Weights of a small transformer language model.
Training: a variant of Adam for these matrices, 13837 steps.
Each number is 128 + 24 x the weight over the matrix's rms, rounded and kept within 0 to 255. Layers, rows and columns count from 0.

# layer 4 MLP up, 3072x768, rms 0.038, rows 2288-2356, columns 240-287
[[ 74 149 115 125 141 128 127 156 148  73 163 135 139 118 134 117 130 183 131  82 129 130 100 114  90 113 153 124 125 169  95 107 127 120 120 149 155 135 161 117 104 100 132 115 117 120 101 115]
 [103 124 121  78 124 107  92 157 126 130 124  81 115 116 112 119 120 127 129 120 127 132  80 142  96 121 123 133 159 114 122 122 149 116  87 120 108 127 129 110 111 116  84 139 139 145 138 104]
 [107 128 111 141 151 103 148 130 115  78 161 112 137 101 150 137 116 146 111 143 118  91  96 119 124 123 125 100 180 147 150 125 105 183 160 132 120 179 173  80 144 140 121 133 146 142 155  78]
 [107 106 134 141 146 128 118 153 123 137 141 150 159 114 141 115 135 164 114  85 155 102 120  99 114 132 122 142 140 145 198 160 158 142 154 136  98 155  84 140 126 125 101 150  95 163 135 121]
 [106  95 176 143 132 140 126 127 142 105 130 188 144 145 108 111 145 157 124 160 132 125 113 116 154 138  93 117 112 115 157 151 130 157 141 164 159 119 106 133 131 147 131 113 166 124 107 119]
 [103 172 164 155 126 140 127 156 115 137 109 102 127 135 120 105 135 132 125 126  72 109 154 130 154 140 155 130 121 118 162 110 158 169 103 130 123 141  89 135 124 112 163 159 108 123 139 126]
 [139 115 126 154 102 178 123 101 121 132 128 180  99 100 144 122 142 138 117  73 108 151  95 106 150 119  95 114 144 116 160 112 117 125 128 150 112 133  96 124 134 142 115 128 107 122 107 106]
 [133  95 134 123 137 143 133 139 186 114 120 127 117 119 119 115 149 149 150 143 114  94 127 104 144 107 141 170  93 106 184 117 101 157  87 128 125 156 115 107 100 133 150 117 106 143 154 141]
 [ 72 146 118 141 156 120  69 111 131  95 130 155 115 111 102 126 101 164 138 128 115 108 136 136 118  88 138 164 141 130  96 157 140 201 128 122 116 128 159 104 136 114 145  85 105 120 107  90]
 [ 77 112  93 125 119 108 147 125  55  97 134 146 161 135  90  92 128 140  69 123 112 123 131 125 129 158 138 115 108 149  87 113  90 117 138 127 130  79 139 141 131 167 153 120 154 111 184 114]
 [126 114 133 126 117 192 122 114 120 110 152 159 114 138 150 134 148 117 109 123 129  96 135 106 122 130 120 117 144 190 121  85 168 137 138 142 130 147 108 156 152 165 115  97 140 136 110  94]
 [161 127 183 109 152 143 121  92 100 141 178 100 109 115 141 127 103 159 136 133 156 101 124 135 110 137 131  80  82 149 130 110  80 161 164 101 125 115 147 123  91  98  86 127 133 179 175 118]
 [149 102  84  87 111 157  86 137  74 113 171 107 135  79 124 121 119  95 180 139 150  79  69  76 101 126 168 152 132 134 153 100 113 131 150 110  92 139 145 139 156 134  86 117 138 131 153 100]
 [111 122 143 180 110 146 142 123 106 112 125  67 132 130 161  91 124 155 127 146 135 154 128 139 128 152 162  64 135 168 177 117 140 130 135 102  71 116 103  97 170 121 145 143  99  48 113  95]
 [140 136 118 138 131  92 143 116  88 125 131 156  54 104 122 120 105 133 109 127 162  90 121 115 142 111  98 143 113 107 112 125 111 127 164 140 158 113 151 139 124 115  92  89 149 125 156 156]
 [133 135 123 105 145 156 117 123 118 119 115  99 116 117 156 116 115 161 128  95 146 117 106  87 126 165 131 109 147 119 130 109 168 155 128  97  94  87 168 124  81 147 138 120 130  75 138 131]
 [104  95 131 114 111 140 109 120 123 124 132 151 118 145 134 110 155 173 176  85 135 134 125 108 136  98 109 122 137 148  78  99  77  93 108 121 125 118 169 119 104 149 115 110 111 117 110 120]
 [ 86 182  94 140 152 137 115 116 109 189 128 189  93 139 155 114 116 112  99 138 129 100  97 111  91 139 105 157  91 147 118 167  77 151 137 105 141 120 103 172 100 104 171  77  80 138 134 151]
 [131 126 154 124 106  96  81 114 103 158 117 125 170 113 128 127 116 158 120  91 143 112 126 137  82 142 129 148 118 149 162 121 131 101 160 147 130 133 135 111 118 118 127 122 107 111 182  80]
 [117 110  64 114 102 143 124 123  96 109 118 115 168 151 193 125 125 115 124 103 139 128 119 126 106 130  86  95 133 123 108 124 120 150 107 114 165 141 115  82 115  72 168 109 151 148 163 119]
 [146 148 159 177 129 140  84 137 172 111 151 135 155 124 104  84 160 120 148  89 102 172 134 122 122 158 166  56 119 151 103  70  89 172 142 121  89 145 149  78 175 136 160 129 126 111 139  99]
 [100 125 144  86 101 122 150 148 129 115 125 167 120 134 110 126  92 119 161 132 131  94 123 127 121 112 129 130  98 154 163  85 117  98 111 127  88 165 178 132 110 108 134 137 192  81 172 163]
 [ 95 143 128 170  80 120  91 119 103 152 127 109 147  88 167 123 144 107 161 176 145 112  90 127  90 110 112 155 116 125 134  75 118 125 161  75 139 125  69 115  99  98 158 160 122 106 179 111]
 [130 149 140 132 157  87 157 143 146 152 168 133 172 119 115 131  99 126 141 173 111 133 162 123 146 113  71 108 127 137 122 127  95 177 154 133 136 113 126 116 143 121 123 149 158  98 156 160]
 [117 110 132  73 145 138 151 115 167  97 164 151 108 124 147 121 138 137 111  71  92  88  73 109 129 119  89 107 129 150 147  93 153 157 124 124 147 128 191 111 140 132 160 111 109 108 117 136]
 [125 135 126 145 138 121 124  85  68 119 146 124 153 137 141 127 149 165 128 112 111 117 166  82 138  92 115 111 141 127 136 115 158 157 131 104 112 166 147  83 125 124 136 129  98 122 123  81]
 [ 87 125 158 131  99 179 134  90 124 128 125 120 134 118 156 109 114 158 119 154 126 127 152  71 107 161 101 153 107 145 157  84 113 112 140 117 154 155 127 145 134 108 120 121  84 154 139 146]
 [138 152 105 155 130 109  98  91  79 164 132 142 128 135 141 126 146 180 143  78 118 107 103 121 109 113 137 133 126 129 148  73 127 111 143 111 119 123 154 161 131  90  90 121 111 113 131 139]
 [152 149 133 105 189 115  97 107 120 129 110 135  98 122 137 131 145 103 126 138  78 148 130 106 116 109 144 140  95 143 115 118 141 157 137 102  89 121 115 103 109 165  90 109 130 115 145 150]
 [157 136 137 147 120 104 129 146 137 157 134 140 117 186 152 120 115 139 140 134 106  97 176  74  89 141 112 115 128 120 111 117  95  91 121 137 152 127 140 127 160 147 106 124 104 120 117 126]
 [142 130 121 137 121 150 152  97 136 114 159 138 136 146 126 125 103  99  93  80  82 129 100 124 154 134 125 119 125 158 130 135 135 119 158 112 143 138 110 214 133 113 113 159  94 125 133 122]
 [116 147 108 126 147 126 148 153 139 123 135 105 125 150 102 129 120 119 133 115  93 108 140 105 143 119 136 146 139 143 125 131 101 127 140 132 108 121 104 153 153 140 145 141 127 131 113 130]
 [122 127  93  99 108 102 114 141 159 124 125 124 148 201 104 123 149 130 137 126  94 117 126 122 134 116 157 117 143 156 115 115 130 160 119 159 128 126 136 108 154 125 131 138 115 129 105 131]
 [ 95 133 109 126 133 106 101 148 136 132 151 138 145 146 134 124 128 168 134 114  96 124 133 128 118  81 104 117 159 150 150 145 149 120 121 164  98 162 124 156 147 147  90 109 110 166 163 120]
 [146 162 145 142 113 161 149 145 134 108 142 127 115 120 135 108 115 166 145 106 123 134 110 125 125  93 111 156 148 147 159 131 120 141 184  96 120 118 128 133 130 143  93 137 115 119 127 135]
 [107 122 118  95 113 124 117 148 105 123 122 129 117 111 171 126 135 115 130  88 117 154 105 146 113 112  93 107 133 141 103 133 116 149 173  86 105  99 131 155 140 121 117 116 153 116 108 124]
 [141 163 139 113 150 128 133 100 153 108 143 209  87 149 145 135 154  90 146 141 119 134 103 131  98 105  98 134 118 117 129 126 167 148 117 125 121 113 106 121 119 143 114 127 153 138 122 131]
 [124 122 107 100 103 130 107 131 132 139  92 145  89 115 114 120 126 114 114 136 116  91 119 140 132 119  63  93  96 131 123 161 130 125 212 122 141  99 146 113 139 134  91 109 127 126 197 153]
 [134 143 128 152 143 150 147 141  99 104 126 106 112 154 158 117 106 134 122 106 155 107 120 148 137 139 124 117 145 168 177 169 135 138 143 141 106 144 131 175 123  74 130 138 136 123 147 127]
 [128 159  86  90 169 156 102 129 110 188 125 102 122 185 147 111 156 136 144 128 123 111  75 138 119 162 136 138 106 123 128 162 129 157 107 114 107 102 122 122 128 127 168 100 121 176 121 103]
 [161 135 135 138 148 103 144 117 138 100 143 176  96 113 122 119 151 119 104 131 130 138 152 124 151  97 137 164 141 156 146 132 125 102 122 101 115  70 132 156 124 142 115  79 152 124 144 134]
 [103 141 102 120 118 130 143 136 103  93 132 141 130 179 118 101 106 143 129 156 131 132 151 132 112  77 109 129 137  98 117 115 114 148 130 136 146 123 148 116 113 154  94 118 144 134 104  95]
 [106 190  95 108 128 127 142 163 142 120 144 113 133 171 146 119 147 147  67 103 149 129 135 123 103  98 123 134 103 131  91 123 134 159 122 117 106 120 110 149  84 135 121 144 134 126 102 119]
 [128 171 113 127 147 125 139 178 162 146 162 116 115 114 162 129 114 182  92 118 137 119 127 126  90  83 130 127 132 127 135 131 103 151 165 144 139 109 115 154 139  91 145  73 110 185 118 135]
 [ 80 108 128 145  79 184 100 138 121 155 164 149 133 164 168 117 175 160 137 106 131 134 109 110 100  91 142 122 111 113 138 152 100 129 117 110 164 107  87 165 119 119 119 100 134 125 149 128]
 [125 177 134 150 114 160 155 157 126 113 130 149  99 134 120 126 131 139 148 118 127 115 150  81 114 117  97 116 134  76  89 151 162 131  99 107 105 138 146 137 150 144 103 146 151 140 102 122]
 [114 155 106 124 139 135 149 138 120 115 137 162 124  82 143 112 103 122 116 163 102 138 128 121 150 142  87 106 130 142 117 109 131 171 139 123 124  99 110 139  86 203  92 137 147 129 169 131]
 [142 111 115 118 138 143 105 128 138 132 133 147 124 148 145 104 150 132 133 155  71  95  96 131  94  96 141 111 151 130 175 119 150 116 139 115 142 178 103 109  88 113  96 136 108 135 147 129]
 [118 158 138 156 120 127 120 148 147 153 147 170 155 124 134 130 139 124 122 121  97 139 156 137 109 124 111 105 147 115 152 111  74 213 153 130 165 118 122 135 133 150  95 102 113  77 129 123]
 [107 146 142 108 113 142 163 114  81 115 131 132 118 151 124 114 109 116  99 126 112 118 137  82 128 118 105 104 123 109 116 126 117 127 120 105 115 127  84 132 110 111 157  71 122 137 102 130]
 [118 152 106 134 144 112 122 144 166 104 138 148 115 143 136 111  79 130 130 142 111 131 155  86 154 127 116 122 131 120 145  38 143 115 173 147  82 154  91 176 112 177 180 143 120 139 112 136]
 [ 91 120 140  86 122 131 137 103 112 136 150 185 109 109 160 105 117 161  69 122 123 105 125 134 120 134 104  81  92 126  92 115 111 126 166 128 110 132 154 165 135 102 128  81 160 110 129 130]
 [115 131 158 138 126 125 162 129 122  95 122 161 141 127 138 123 137 144 161 135 101 109 107 126 153 137 165 121 105 127 135 133 146 153 171 136  82 119 139 100 142 139 133 145 146 117 129 131]
 [127 121 101 127 130 131 105 107 100 146 101 119 154 132 176 112 118 123 114 126 104 127  97  88 140 116 108 161 102  86 146 106  98 132 142 138 124 145 140  80  75 142 178  72 103 138  96  95]
 [ 61  92 130 163 124 157 132 152 139 159 159 114 126 104 110 119 129 110 109 110 143 106 132 113 161 145 129 160 152 103 155 144 125 141 141 119 160 150 102 150 138 144 148 113 119 166 136 117]
 [106 128  74 124 127 152 148 144 103 145 143 102 137 136 108 111  84 100 137 182 141 117 109 109 120  86 124 100 101 121 144 179 152 166 123  91 128 166 137 183 144 125  98 100 122 149 158 114]
 [153 142 121 128 113  80 116 103 132 173 126  92 133 110 144 111 143 145 133 114 110  95 110 167  66 129 113 101  87 122 118  75 128 138 154 149 150 115 127 133 106  90  83  86 133 144 164 138]
 [155 142 143 124 135 140 108 146 117 111 125 126 110 102 164 121 112 107 133 120  98 108 123 123 121  94 126 151 165  82 105 127 125 109 111 102 132 134 116 121 114 100  90 150 123 127 142 152]
 [134 126 113 126 116 136 118 122  98 140 126  99  99 128 121 126 130 139 122 132  83 148 141 149 114  88 137 125 148 138 121 125 164 156 146  85 144 126 134 106 157 157 106 126 115  48 135 119]
 [169 151 105 130 182  99 110 144 135 138 139 158 127  94  90 101 142 115 153 122 122 149 125 135  98 154 117 164 129 153 133 145  92 149  99 153  70 133 151 134 130 106 114 163 158 144 126 112]
 [109 144 127 146 138 124 102 132 157 141 158 101 149 117 130 137 141  99 137 122  98 144 147 182 124 138 121 141 129 136 177 107  89 133 124 133 138 146 137 158 104 131 121 165 107 155 136 135]
 [116 137 119 112 128 139 147 112 170 110 139 123 172 108 163 123 125 131 132 122 155 102 139 132 140 110 159 145 105 153 101  63 116 142 164 112 122 129  98 130 140 179 134 155 122 151 154 157]
 [110 111 120 130 121 143  99 136 160 126 103 144 144 115 115 120 127 106 127 104  81 136 103 101 114 131 101 148  99  93 112 116 135 169 161 105 127 107  84 174 130 162 127 136 161 150 116 140]
 [137 116 147 167 132 122 145 143  95 121 131 127 105  74 141 119 126 138 159 161 111 131 151 146 147 133 131 105 149 136 150 108 126 116 146  86 128 137 125 118 113 135 159 127 110 125 114 118]
 [151 149 123 146 156 132 119 121 116 103 121 154 127 171 164 151 149 145  85 132 118 131 109  95 147 136 128  98 127 122 141 115 165 139 145 121 123 120 136 131 131 145 116 151 114 154  85 155]
 [112 142 108  98 124 169 132 134 132 144 131 115 104 125 122 117 132 149 101 107 126 168 101 138 123 120  96  96  93 135 130 115 127 138 117  84 168 167 145 140 108 113 127 140 129 134 134 115]
 [108 148 136 129 147 131 125  96 137 121 151 124 154 125 142 139 122 151 183  93 113 154  93 112 132 102 100  65 145 142 163 124 163 147 173 127 114 120 112 140 151 126 107  85 101 119 159  80]
 [126 120 117 159 116 151 153 110  92 146 136  99 130  68 138 133 111 105 160 141 124 103  96 124 144 107 119 129 104  88 138  98 143 148  81 102 106 104 168 130 137 117 145  99 103 125 105 123]
 [160 139 119 147 125 102 125 109 149 144 115 152 106  94 137 112 121 110 110 158 126 108 134 137  78 130 143 143  80 158 120 117  86 141 105 117 135 122 114 138 116 132 135 123 133 115 177 122]]
# layer 4 MLP down (transposed), 3072x768, rms 0.0331, rows 2288-2356, columns 240-287
[[152 103 132 102 105 164  94 166 175 118 157 106 137 115 152 173 182 129 184 187 125 152 128  63 127 100 134 134 113  96 133  99 138 112 171 101 127 136 139 126 111 109 137  89 100  98 148 130]
 [157 113  99 116  98 151 157 120 128 126 123 156 141  84 154 116  91 179 151 161  67 121 165 133 151 159 134 148  91 107 141 143 134 107 121 143 144 128 116 108  99 119  92 146 141 108  98  95]
 [141 133 115  96 109 169 148 120 105 121 129 128 149 101 104 193 163 153 119 125 148 126 116 122 149 178 121 183 113 145 135 161 127 101 138  91 100 160  67 130 168  91 157 120 123  89 137 122]
 [101 156 125 153 132 122 110 134 129  50 123 180 120 169 114 164 100 116 138  79 166 115 133  87 127 145 164  93  95  93 126  72 134 140 107 162 155 102 113 161 194 135 154 145 156 126 151 171]
 [109  98 127 147 148 120  91 138 126  96 117 145 125 121 122 136 128  90 120 143 137 153 167 141 129 122 181 123 156 139 125 140 131 128 128 124 150 145 113 140 117 105 101 125 123 124 117 138]
 [115 123  86 127 131  93 116 189 123 127 126 116 119 114 140 101 112 137  96 104 149 129 178 124 145 124 169 170 101 204 116 102 110 109 100 143 101 165 126 119 157 139 166 122 148 119 111 160]
 [144 129 140 179 156 143 132 114 125 151 147 181  79 160  98 112 158  87  92 120 122 123 103 119 136 127  87 153 120 129 132 126  77 135 129 115 135 122 152 120 118 136 121 108 148 149 122 185]
 [130 114  93 138  96 103 130 127 134 147 143 127  93 127 154 142 166 161 139 147 134 110 156 112 109 163 127 127 135 139 117 129 152 117 155 114 126 138 178 109 127 137 101 114  96  70 149 138]
 [184 141  97 141 126 121 116 122 104  98 122  98 154 137 153 180 115 158 140 146 141 133 152 164 126  95  95 159 126 111 114 155 137 130  88 151 138 131 167 111 156 138  74 115 105 149 142 110]
 [136 140 181 116 113 149 168  86 125 140 139 115 157 124 150 135 120 108 130 157 143 131 154 155  93 152 149 171 148 108 139 111 124 109 103 133 121 120 104 145 160 110 116 109 121 116 110 105]
 [156  92 101 124 101 159  95 156 125  72 118 143 157 110 130 214 140 140 151 142 114 144 114 143 121 106  96  48 152 134 133 120 177 130 124 118 110 154 132 120 102 112 110 133 106 103 115  68]
 [ 55 105 115  99 111 108 156 170 169 151 110 140 155 111 108 117 165 120 143 127 118 148 158 136 110 139 144 118  90 146 109 119  98 150 145 112 160 133 110 151 125  93 196 132 152 132 158  95]
 [123 154  98 124 100 114 116 107 116 120 145 149 166 101 111  31 132 127 147 138 124 149 150 110 143 107 159  79 134 109 118 116 129 125 142 105 142 173 125 116 121 117 180 123 200  90  83 158]
 [139 158 144 116 172 119 139 194 151 109 162  83 173 125 120  78 103 153 111 140 112 131 112 144 129 119 142 117 120 132 132 136  97 187 150 116 165 118 113 144 160 133 113 119 134 132 134 170]
 [150 135 103 109 147 135 162 114 130 146 138 104 104 161 143 140 186 141  94  94 143 142 129 115 149 135 123 128 122 105 131 104  73 169 150 174 136 127 115 123 115 128  58 189 158 109 131 119]
 [142 136 129 132 115 122 131 140 135 129 142 150 134 149 135 255 156 139 127 144 126 137 135 149 135 151  93 142 125 121 125 115 120 113 139 162 126 139  98 160 130 150 106 150 112 106 118  84]
 [157 135 156 108 104 113 137 148  88 141 120 139 152 137 133 118 142 147 123 137 109 106 170 143  87 141 115  95 126 145 173 128 151  81 182 151  94 140 112  92 132 128  75 136 124 102 132 131]
 [121  81 150 145 103 124 131 157 154  99 131 140 170 127  99  91 146 125 156  91 156 103 162 102 162 108 173 106 185 132 117 117 180 115 151 149 125 139 131 124 172 134  72 154 148  58 116  79]
 [156 150 134 124 142 153 121 111 126 105 128 132 114 145 131 134 132 140  91  96  94 130 148 106 178 119 125 101 104 146 111 134 147 139 116 166 148 108 144 131 107 127 150 109 135 123 152 151]
 [152 137 168 119  94 143 193 110 132 106 168 165 110 115 104 194 107 150 132 130 127 141 124 161 128 145 132  58 158  96 113 109 162 162 107 136 169 111 147 152 147 105 163 191 134 152 110 145]
 [116 168 165 129 150 142 137 116 142 131  67 130  78 179 106 122 119 140 157 126 107 107 157 132 100 128 125 130 103 125 128 100 131 159 122 173 119  98 136 160 174 142 132 128 119 144 130 165]
 [135 169 125 132 130 131 163 120  80 102 119 116  91 137 149 106 156 150 122 135 145 137 124 125 141 122 128 103 123  73 153  79 107  92 182 171 157 149 119 125 118 143 114 112 156 131 166 151]
 [140 181  98  85 153 153 104 136 140 127 154 136 127 176  98 100 126  90 166 144 118 125 130  88 125 136 162 114 139 115  99 144 114 150  83 146 162 156 118 104 192 159 152 130  96 122 103 138]
 [ 98 134 124  84 109 136 122 141 145 131 131 113 117 144  88  91 166 135 133 141 161 112 140 123 121 106 145 121 118 125 131 135 132 134 108  97 122 104 102 117  96 132 135  78 100 155 120 122]
 [100 118 146 145 108 133 135 119 106 111 117 119 141 172 118 255 135 128 143 149 153 137 139  95 129 158 147 107 139 118 136 141 121 117 130 127 151 117 103 108 145 126 121 155 134 141 132 115]
 [151 114 141 126 118 134 108 131 133 104 166 124 116 139  99  49  90 101 124 123 130 159  86 149 157 144 134 107 140 158 142 153 104 162 128 157 108  99 101 128 128 156 114  90 139 118 154 160]
 [121 134 154 102 139 142 119  88 129 127 172 121 157 137 164  96 129 108 134 112 160 144 107  95 105 110 139 101 107 115 122 133 149 173 141  79  77 131 145  94 104 119 130 139 123  65 121  92]
 [108 158 115 139 128 157 106 115 108 119 118 118  98 120 117 255  98 119 105 131 122 131 143 154  99 143 144 138 132 166 106 157  94 148 145 129 135 131 110 116 154 113 148 117 144 120 113 145]
 [ 93 104 146 121 124 163 157 156 117 139 138 136 114 122 164 163 145 167 105 119 162 127 139 120 154 147 141  76 122  81 143 154 134 132 118 128 128 131 103 121 138 162 153 145  92 126 102 118]
 [135 139 101 116 106 138 108 171 124 108  86 147 118 129 144  98 118 125  96 142 167 119 137 154 155 124 179 135 139 156 181 128 120  76 186 157 113 170  79 144 138  65 101 130 124  78 113 133]
 [110 136 161 146 112 143 156 157 147 162 148 152  96 120 125 208 139 119 142 117 129 155 108 113  86 126  79 147  71 136 138 173 122 113 134 118 139 141 134 115 136 135 144  67 135 158 126 117]
 [148 110  97 106 129 147 145 166 125 101 160  89 109 138 111 157  76 119 123 168 113 136 128 105 118  79 145 133 144 128 108 119 139  92 122 140 114 124 138 115 127  97 112 127 147 168 127 139]
 [135 116  80 130 153 115 122 127 110 129 143  97 120 117 141  66 135  92 138 128 122 149 127 139 106 142 139 127 126 117 148 131 119 113 153 149 129 155 157 138 142 112 127 112 105 127 122  94]
 [134  89 130 112 104 118 174 126 129 131 100 100 141 150 125  99 123 161 107 117 115 104 142 129 153 119  72 111 129 130 122 125 185 111 127  87 144 157 105 146 153 108 125 103 108 108 101 111]
 [ 88 120 118 102 153  90 105 119 143 177 114 145 138 157 167 210 166  78 110 111 100 129 150 120 129 127 126 144 159 150 119 143 130  93 131 135 134 139  68 165  94 165 120 184 113 104 104  77]
 [ 81 111 142 137  92 113 146 171 167 165 104 102 150 139 109 135 108 169 123 114 144  69 117 107 107 107 107 115 141 154 120 121 198 129 148 119 146 116 145 108 104 122 170 110  83  77 127 134]
 [133 125 146 124 123 128 122 121 150 121 119 111 112 151  92 136 116 107 116 138 117 127 120 129 146 114 104 161 134 140 106 135 109 110 115 121 104 125  76 123 131 170 146 106 146 151 167 112]
 [120 105 122 115 134 134 139 116 157  86 157 131 185 148 107  35 125 105 111 124 148 115 165  96 110  97 166 115 170 106 117 115 118 121 131 119 141 169 132  89 125 151  98 120  88  85 145 127]
 [118 129 180 180 126  81 148 113 131 139 133 122 108 107 129  81 158  98 146 170 111 154 122  98 172 112 179 146 153 111 104 119  99  78 111 132  86 141 104 100 146 151 120 119 132 134 131  92]
 [125 135 153 131  99 170 132 124  77 119 118 143 133 144 119 227 141 126 111 146 127 101  90  92 136 142  73  99 145 114 143 126 105 125 160 136 154 107 121 127  79 132 103 147 135 133 133  95]
 [136 126 133 156 139 137 138 116  87 141 106 100 120 114 138 159 139 135 139 153 123 146 138 100 165 147 101 153 103 107 120 120 120 105 135 118 124 100 160 114 147 110 157 110 150  98 108  91]
 [105  99  86  63 131 109 161 109 136 129 110 115 123 146 122 103 119 134 103 135 115 123 122 117 115 107 139 132  81 122 112 135 126  93 120 153 142 127 114 146 117 108 162 137 135  92 115 153]
 [114 130  88 122 137 142 143 174  89 150 151 143 132 132 132 114 141 126 144 139 159 134 136 114 104 118 104 159 119 108  79 116 107  99 114  72 121 120 109 167 139 102 167 142 130 132 139 157]
 [106 121 132 129  86 139 143 154 145 129 147 104 123 117 125 255 128 130 103 145 132 124 132 112 140 131 124 117 128 124 117 129 132 130 127 146 130 127 125 137 115 149 133 139 136 145 152 118]
 [133  85 137 119 147 166 125  95 111  92 142 109 163 178  54  97 116  66 165 127 117  86 132  97 133 127 142 150  95 171 120 129 143 132 134 127 124 179 126 116 147 100  97 131 152 117  98 125]
 [170 137 131  93  93 109 118  81 154 103 136 131 126 106 158 155  57 139 103 156 113 152 155 133 144 119 109 164 131 142 101 173 129 135 118 133 159 146 153 144 130  96 131 140 103 204 110 110]
 [ 98 120 168 129 154 143 124 150 148 108 121 146 191 149 139  77 169  97 174 124 119 101 140 119 121 112 102 104 107 118 111 152 180 100 163 107 125 140 108 138  74 158 111 148 133 115 135 109]
 [166 118 165 104 162 139 111 126 139 112 118  99 107 120 131 183 137 132 140 113 129 143 136 128 173 181 136  80 151 113 129 140 111 100 122 153 124 105 108 114 134 127 130 137 122 164 113 133]
 [132 138  96 152 174 139 124 114 125 157 125 107 124 140 120 255 126 126  98  94 103 112 133 140  74 139  96  97 152 163 106  89 136  86 130 154 110 104 164 116  92 188 124 114 122 138 130 143]
 [119 125 117 129 114  91  86 138 138 137 103 164 119  68  85  72 121  73 127 133 145 115 115 147 139 153 132 109 123 136 127 116 142 157 120 150 104 130 124 137 131 137 137 132 109 120 137 151]
 [136 156 112 118 137 115 131 132  40 155 117 109 145 105 136  73 107 155 142 131 134  84 133 169  89 155 119 129 125 169 156  81 131 124 142 135 156 132 103  71 147 126 133 130 157 157 128 128]
 [175  95 171 122 123 128 167 129 146 105 157 167 110 139 100 190 122 123  93 165 115 122 171 130 119 117 122 122  75 173 100  89  93  94 106 188 142 149 171 110 118 135 114 167 136 130  98 147]
 [125  91  91 147 136 110 127 139  85 133 122 113 164 135 118 109 136 107 169 129 169 127 144  92 146 137 140 127 126  89 109 117 149  81 115 101 107 108 151 132 139 109 120 145  98 131 104 153]
 [133 104 160 121  95 158 130 130  96 140 108 112 138  98 137 202 137 143 159 103 143 162 158  95  60 130 140 117  86 118 109 126 139 107 163 109  93 110 106 135 113 156 130 125 121 127  84 115]
 [133 123  94 104 137 136 167 103 119  94 112 117 151 106 111 253 101 156 144 128 126 135 136 143 134 112 131 100 133 129 106 116 111 131 151 128 113 114 132 119 136 106 155 121 120  77 165 115]
 [176  81 120 117 138 135 142 120 163 105 173 143  95 146 129  79 171 102 126  89 143 143 141 157 132 112 159 114 142 118 157 161 115 129 156 139 127 150  91 109 118 163 129 154 133  94 116 110]
 [155 150 123 131  85 186  98 127 107 143 130 105 102 151  99  88 125 123 129 134 136 164 111  76 166 113 122 130 101 119 127 130 132 145 118 144 128 131 135 115 121 125  95  81 183 137 133 112]
 [117 134 128 144 133  93 137 149 125 118  95 119 126  92 137  69 122 119 123 116 103 141 119 121 131 160 128 182 163 127  85  93  92 108 129 148 114 105 134 128 129 159 134 112 109 145 125 157]
 [154 142 128 135 112 138 125 134 127 132  99 115 132 144 129 139 118 136 119 116 107 146 116 123 122 115 156 154 152 125 105 124  99 135  92 143 120  87 116 145 163  96 142 118 151 140 185 151]
 [162 104 151 120 128 121  64 152  97 192 125 127 150 119 109 119 124 153 175 117 117 141 103 185  86 158 139 121 142 131 160 144 123  93 128 140  99 127 127 100  94 178  96  84 151 138 131 136]
 [ 90 111 102 120  97  64 184 165 131 143 154 129 132 129 129  24 119 107 129 123 126 131 161 132 121 100 160 144 118 122 150 151  89 137 111 109 111 127 174 104 149 113 118 111 118 141 143 111]
 [164  89  62 148 139 171 129 164 127 149  62 166 125 134 108 100 185 140 140  87 164 149 119  83 116 125 126 135 105  94 107  92  86 145 149  85 107 105 135 167 143  98 123  90 111 132 164 142]
 [160 153 152 136 108 170  93 125 136 124  40 120 133 117 113 139 139  97 136 109 152 138  99 101 157 126 147  99 142 113 128 108 116 172 163 125 103 142 119 147 133 128  94 123 130 115 103 106]
 [ 85 124 106 138 129  93 100 168 135 131 115 139 114 173 119 151  90 116 129 153 125 143 128 145  87 110 130  60 102 134 140 137 109 116 108 127 121 145 105 158 136  88 116 106 120 131 132 174]
 [152 125 114 139 119 137 145 161 165 134 115 110 141 108 100  38 154 125 136 149 154 127 141 100 106 130 130 133 157 102  87 129 153 132 127 156 139 119 105 113 137 148 117 119  97 154 112 120]
 [ 81  86 139 124  94 136 117 117 186 126 101 148  77 132 118 113  82 120 154 124 123 139  92 140 102 124 120 123 120 114 127 157 150 116 130 115 132 126 112 127  69 179 113 117 146  68 129 123]
 [126 137 152 133 151 110 130 129 170 142 135 162 153 147 128 249 128 102 101 127 138 162 163 132  88 114 129 122 144 103 108 131 146 131 151 114 116 124 123 165 135 123 140 147 122 126 107 112]
 [130 166 124 135 160 122 108 162 109 113 146 135 113 118 118 255 133 135 126 131  96 116 143 111 155 135 134 118 145 137 132  96 121 144 142  95 166 142 147 115 134 147 117 162 166 132 175 133]
 [149 159 133 124 148 170 114 136 111  99 107 139 143 118 143  66 120 164 144  74 111 119 108 144 168 143 186 150 105 125 101 162 146 144 143 135  86 116 177 133 128 142 143 136 143 105 129 102]]